Weights of a small transformer language model: capped logits.
Each number is 128 + 32 x the weight over its row's rms, rounded and kept within 0 to 255. Layers, rows and columns count from 0. Numbers have three digits each. The size before them is the row's rms in percent of the matrix's.

# gate: layer 7 MLP gate, 1536x576, rms 0.0484, rows 131-170, columns 336-383
# up: layer 7 MLP up, 1536x576, rms 0.0521, rows 131-170, columns 336-383
# down: layer 7 MLP down (transposed), 1536x576, rms 0.0456, rows 131-170, columns 336-383
gate131 099:144116135185149173131087120160135157098118120155162180152181147191173161213126136121111134180169128134187139066107139109111217141139122127126096
up131 094:119138095080118152052124105133064170073166130169146167170127151108106166163098127113089107176128115076105113146179126095147159163126121109164110
down131 096:134121197118098103125152112072105071164120159183097155077164144146115116139132096128151106157123144102187128202051186140084187154145202161153097
gate132 106:109110130104053183137140130141121110085117086150125167144158153144132111120125112136136192196155156139100173146149163134058121093105108174115147
up132 107:096161157128142163103110123104089117132092111167155131155146093121101159189146118159161168158141167170100143141135174108074080179138194211153157
down132 104:153156124076125059181093111129093181209144128155118161144154193138068149152102108090147118112068135148117163130150155133158136064117164183163142
gate133 096:138127095140123181126145121093141081038087141071132086053137127127114094106170123116083149106160096121167129167119144135147121129086137141184126
up133 098:100124179163114153104134149120146140157174141111142133106180107130155147141112070195145108104104158083096093132119174156201121144109142162068130
down133 098:117154177135115081085158129107080112135138095159087126153159112146141159143149157161135163171092115077187153125183142128127184090096107178127110
gate134 097:155094122138105158129152095097127161120131146130142110175142140086195141157142124170095128158094139086108122199144177091130163163066158106127137
up134 101:122089094125088097110113101111170143149116076169122142156113061116072138143144104150135127101126145176135068154164129077175146110076068117104115
down134 098:091121076141182100084105133131133201141176134169153144115122120117095081099132119078128089092141125158110140123193134241114204107040164139119124
gate135 094:174119138168143184043120082123103152161211175110119114076144131112147100125128091152131119164164098127080113186116112161161123127130117149112120
up135 097:098142092158113120133174119145118119138095101107094113126142089118118106053181165118105092106188162124150146111088104123174131130100129143143156
down135 097:141162120176140110120134138138144127147113123098126110148075093172132182114137132103185087088095135143097157001142169040176156167116136125147163
gate136 099:126127085097135089109143168104083073137118083122157143127098132157161107116143136156057127106105185123139164196115081137230113110126067098107094
up136 095:114072131104143150092148106161157130101154089124152172112122130173162101127146161157138093141077101097113133092149155125173099105096110136098129
down136 096:128110167179112105104136164176092108080142137146149159130160196052142108136136133094181105157123140171118136092120118176137125187131124195118122
gate137 099:122195154129156117075121094117157098135181073146092098128171025113082092099133117151147156123133109120135129134143082104143151130148152113192149
up137 105:138072143156197078090090111087159145101092109169124106092111132177104149119133103188113119132131126111147153146145114115034115199110104156151181
down137 103:158157137096090108172122145160158129156167124139167125113115108181112113116118187139119155133066142196125114121107149191110116151151124196132170
gate138 098:149100108143109143155151133148215114183124120131064120165139138173131127127155052115175104114139133094176169082086172139110069115136111095136114
up138 095:160206212142120146118087189151152146155095118136183118128114112131122124153196106131146104107098104134109135179099121151075125160146158119163132
down138 097:128146104097059168171148134102068155115138110127154148096174189115125098118142117069066138110181183120168127162164156145120189108173094131100176
gate139 103:092137122140191107173104162117230126151125078123140052094142158137142137175125127183134144183136182080138180119158140185111161130036119153167124
up139 108:126093080132144128090090157178132089121091110101090092140150116167143209142086144127114134100188113094156129105168164127119089093099161135118125
down139 109:103132119152155164073051095148253106157112134103150086119130172168088169143144117154126108107169130118170128146101154118129129154092131114179102
gate140 099:130048105165153173142161181101083140106120198062128107115146135102113177092094136199156172135105119113107115129127121084116142107116111143146173
up140 100:138146079087137111161096129146154080143121134122150161186134107163086165125121130163177136167201100108188119070100125139102110151091105188187132
down140 099:125166139196141130096137118131144147173122098190168134107160106112155125134137126136054181141098103182116125167110104158095110093128136130108114
gate141 097:130149164106095104120140108154112098151108120192155162174144086133131101091075124124143191155124084164146079100079119125212153108101192109090139
up141 089:087127155140102076106124081107136135140180180117094108160094120122144119050093132119074157132171139134170137166130133110087110062148164122135098
down141 087:114096128121174105126167109133146139107153113140137170135131172158143137108086128130106086116170117091140176175147143146163143156108093125104106
gate142 098:181176146104091132144194176208173180164135103173108180171110130148131126146094059114179124137078147117117170164132095129173142080107138156109082
up142 097:127106084108143128129111137133159100135100092118088118185126134143115098123120134097143102095104101122144125160147104084170144114103147113118109
down142 099:183130152092165156140121088185178076121124116094196123087171160133120093112110081119127109117161147088125131123148131135107117100178096072119153
gate143 116:099118096115147173111078130122098114116104170159127068152149182152082174086089110168126125152100116106061159176116129134121144115132056118154116
up143 125:126118109111177130088086124110141102110126173177079108195147134108085139154073108113144102176118149069126161138173100116148150026144176161172108
down143 127:156094158127130168133108167119138053113119212136176121091123193099068104099126146137111124153132165094095134135181114118054125114122148054146095
gate144 105:151146130141143146099112123090165144111159132152119119138155114088103146124136135112098143135124115085163114135118104127098156113156125142101129
up144 106:049152108104120148169133119139122132107099105164136181126117124085177160145169094124147164124175068122136129092163146057145115092134053104101102
down144 106:176117110206107122110114150109101113182082141124171137105161140161111064141110146122167072139127131160117125171150151127116208121134119119131070
gate145 097:082110078101112154147176076083114107095106076114101124098160067092141128128127169159122169138159110176175144160083091188117151173153050191092140
up145 100:156133116085139187114169143083134132154128134133156094146124125144101179129069102079132172132172202172109149166077131175117152135102166125134104
down145 097:147156118096067196144101102167130119176078113116139097069045103150104141061125102110136103094117097093133174118161136091146086169164036086129105
gate146 097:182074160172143168172149112173133140160155121067167183199081151162095168104172132144140136115159035112083163114162104142158139113082149115096145
up146 095:100132145170115119136142136088121132170182089050045102130119115137115133115159107135108088056130099090084140143135159157131123149127138065106113
down146 095:116146143130152089141150133143142104117164109143168090154189115127129163142119185140086150110143142113153183132127151095215127158152109117133169
gate147 093:168133173135175133104140089081145143103137191145119147173125159113095158123149085101158140166159151092120143160122140130137131189094135116075128
up147 102:123120112096152138141157148088121148116136157126104122147115135126180130178154098097143158093092214147088138174157116138063176167118120106097124
down147 102:096113127217150126109167174085164138145145173113099134172112186136107139117115136132072135096146129108160141125098200112136098148122121117122176
gate148 100:133129068151126127135151145108145092156122186138082072107158131095143112123110114165125176126161127113136118150151151105142097144144109160155101
up148 098:173139123157118112168138142140139120095154117136149094113175121123190171181092102143110134131165149141088086120183125097099146157092110157162117
down148 096:137108116162170154168088119060094095168122111084151120082181181125091129042079139100119096104095154141139099161077145115147129087160092127178100
gate149 103:132067133157129139104086072199128139130129134125123119133118101151171127141141101162111106116073118130108143126109132070184130174104096136208068
up149 106:158131137116092126145153125076108119125112088182115150107049061120253119149101116070118137081159155152039113104149114124153096162130184104142133
down149 105:107113063125132087094101142104159177060124139162108135175119117049140147119134111199105125156109165122107091148156135114132069126119131132143148
gate150 100:131150127125153110108142118148098138137171115097110126103147179144185114120133135109119133136152203193124191160130092214131127131092147159145124
up150 098:136188078164088190166086121108230150103150093110092113080110114114166152115176100131104124108135161081134075132158155171097098145185152088113137
down150 097:101089152141082107095166105091064077202103124144095150147110144125124153121119111120128109030159157164106175104149089111141081136107096106156139
gate151 096:069131133171143101086037133120142073183121171129087184173121195141096122156143133063115104149129133157158121147116131209113079140137157128087171
up151 095:159188171117158154114192078117092162130098075144115149079140139111092100092156173152173149093103099142099129154099089104077131164138130149160116
down151 097:173115148151156116128165148152137121180126153165115132078111130127138078088099087173212204129178111132135145144109098097160070078143158091129093
gate152 096:154114155117152131143137120135137129151121122153129086075111151129116145132156116097139118165072143118103131098113149108107138130163117095135161
up152 095:164127047124183135138189126139153141079117073133131125094097053179144120143089083149130113103131100078143131142153100093180130115060119090140095
down152 095:156102150127154131118146094133100159115120108149116076133101117163115137100119104102153161112192098152139084109167119132145153138200135109140092
gate153 102:153027153188135124151074148104147139153123157177155161135198158120155113160123113162105144103140062139164142044104187133077109096133129085061189
up153 105:164056127110111103136109141109135114174130173121124159120107135152132183107083138167123178137149122112146121106150155116139129138137026175117145
down153 105:172147115064124118094113131106126070166153126111087114153079119117126159161125115110132087150204163100135152090138138186117129114187147155126126
gate154 103:152126207103084168114170070179069111099140160175185130101128164163090166083097159166148116121122100082132182140161137178102094100217079080112126
up154 101:108183097159146107133119153101099082121116139059124133112117106082115129085137129125151154123132120142124104113141141190109102117095164161134198
down154 100:163152117202124086151099144167185139090124105115123173112170092127088120080189141106172137143075130176082123058101142127089112135127120139106159
gate155 100:159086106116145131094134088157172164132137110130139104141060137106136161148141148144121154076129088113096091158205136105094145087070120102117104
up155 098:098132096118138135134131083121140069137207181123073134063121169153170169139111116167127145113138107076176130203158175112133141113079165125087123
down155 096:135099109103121129118153100090130118147120104102155136126060134150144089114111163142109101158144155133095047136137162209171117172186144101109137
gate156 101:105150129147206141087090136116133148091105133163067142125152150080152091105055129153114159101073111115088089155079081141108138116118091098105099
up156 102:167128106110157188120161149102146104141182117132152160177116193139124207134164117094097151014090114131132114128147150107096145143110138098125122
down156 097:156134157147101140126162108114134136109135157088139105158177141140102113110174143131090125076119110108135179110149111115140138125110122169126167
gate157 096:130140148123112059101079114115103166090151098139177138120135203133096105117139083107078191140148154127110160157095094142175084086160090129096095
up157 097:123127165168132123128123183084152141120129090100135137132112092100149105136169068103137098123077210201162158128118080107095104107167130117205114
down157 097:144140142120082197124151152178127110117117143132143139108179101155098196122127151125128138156102017130140069085119099148161097162102131180088189
gate158 098:108123143145162115145173125116164103115107208201175105147084094138087110148142134100206109133155136150098140106081162127196095099111101117148124
up158 094:125146147134153146134174089177122125132158102131120098133078074126159150143107112092138105033155089119112137142086159122141095129088162078095109
down158 092:143109123121093131180124157101156177126153125100126090140112168127135148188111111150093140138124121164110143132128165120135165153134115164124138
gate159 098:140101115105122093120175166091092111109156077113128174161104120143154184132083081132096117135120163121103148155096104098131101154146099081150090
up159 097:057151163084142112093130077177118118143102141219100113140142120122069073080153090121126194120160141135180129192126197119163119130180119131149121
down159 101:162112134137144094104153157141154091129107078159165123080111154137123088189133181137138159083173127092122098189112152103167071146120138136139153
gate160 097:167084139144064080149127145149051182109154131081117081098148071174103132092123145167106184128134098106120141110129122145075051092169089122078109
up160 097:152142103115131078113157157109114134173145142144131065156171141107142161154093127110087074107083103181138189045120122143115129137095085013093153
down160 098:150136130163133050134100136119222135119118182115102091106086117147137118134137088163058063114101126129140169128105130107152159136120094132175156
gate161 101:161083082165139148130145103100101114073175144216149169183139125184144104120153091150120139107095157163126089149065125170142140131077120145132108
up161 101:129115152076117109157173126060134152121064132142171141147174174128156144144136133090129103108150166182146098089177147082112078148144132109157117
down161 099:172166176125141084075117130126073085120136159152114167129118117167114112194132167107190117114074178165103126134051125051096166156129170144173091
gate162 103:101057155151085134132077127149035107109106116121138116111167111140139127082177101185108096122144128123112119149105138227136093116128123169137153
up162 106:115110040180098129066081166148192184136136141134094131070128110104094102111151135165111132102160073165165119170181169150082115068109116091081110
down162 111:066120137123115067158091109181100131147161151135120100123134115107122082114075199166135114155171105104138138118167113154170171088118093130108102
gate163 102:064055117145150143159126092114139086141056117128096055197122101189173141104185090174156131171104035118187113100173139142096156116137091112114151
up163 098:175115104163114070133144149099188130163114146110078109113125153095119213107165133144138159150156073136178124141086174169168126078126170136112134
down163 100:176146172103145138133091110177144129137184085067101169147082186134129149147131103172153123150154129142077167122162091127170123181117138093138159
gate164 105:162138075131094139171100093157051125063168171157095159138151094114111188126162159130129143132099194113145106161153119079072154189132121083193065
up164 104:101067164125166110164050165102132104152121157099162147173125114127175093133159156144170104042177105122126114073144157148139118101133179164104136
down164 103:098145106185097120123177118151070110143195139154118141146139096127093101115146107163121129131097154103120127124138134107109176152138143107091132
gate165 096:105091102156110160157108114168100156080155141109148089124147002162147104100142107168162131119116143045146162150093149122172083146061146135149131
up165 098:118122187057147105068127150082141132109115078186173117177157129166219134116196096109138129170085154131180132129131146125052143106140148182150105
down165 098:114139100178179126157171153097134103097113166132106102122159127162148104055151140096125097108139151135176165170139140171155131121102134114127118
gate166 102:164127130163102130126154151163099100170115146101188102186141097109097167117152109156090152142167106153089157189129139150102115173154130191173087
up166 099:139171158152155112151148142107083147104180136105089137109178135097133060088069144155075145163144138107120155133060084162097156125097145154137108
down166 101:134098155122188144095064149112083192169140163152152143175156116183212137166122171127095187137120102088096120154140142158076130112159160094164089
gate167 100:137133054170123110146105147162128151114118092069159105147154092163147201133117128126109186115147128147169185158114165146096150084082136127183117
up167 090:096131040110148124104175093112120182104123156134121150138181130129160155113101154101101118181144145127143128127105134120093097164144124133143099
down167 091:154101174118055176168138168130041116160153105116115135119119070138176091092120095155162108109111133122160102167111114131147114081107124149147124
gate168 105:230118145139134106089141122101068120116162098103175141185161126170177183084157125125070162147179089147113158128104125180203176164131135108101130
up168 107:107094156061124172132149100172125162092107126091136154150184154169103124121134123131083141146121148162133166147170140097142149154124068076102187
down168 107:121105200171103076106149143090134126134144131124133134089142155069105107141208128118107189150194152099180093219112141091198103172117147148124071
gate169 094:116120145115183191112143163068104111138089048109148144129159138163134030107050145127129098103110133156096131098097164107077132143114112083138182
up169 093:092128107071118127134123118108115222159142124179134117078099144140126095147125184133166148113130123123111159127149108120157176129138130082127162
down169 096:106146120123144143110175075136096107085148164149103104125163186137111125111107148096182130159108107183043136104135122164167142170145125134113082
gate170 097:125079114121124157125105152175095148090119150154145128099099077091103092168105118114155114140117163153094086075089147122156085098144129173112131
up170 097:127148120149073170155122133142127136084105136149096119156089063164141126078166149124197148153139115166129188115115099114189086110182093061199179
down170 095:100113167114117150129096125152092116127133141112116127102086134111192088103095142115100167058105131064149122113146159103163104136131186096144132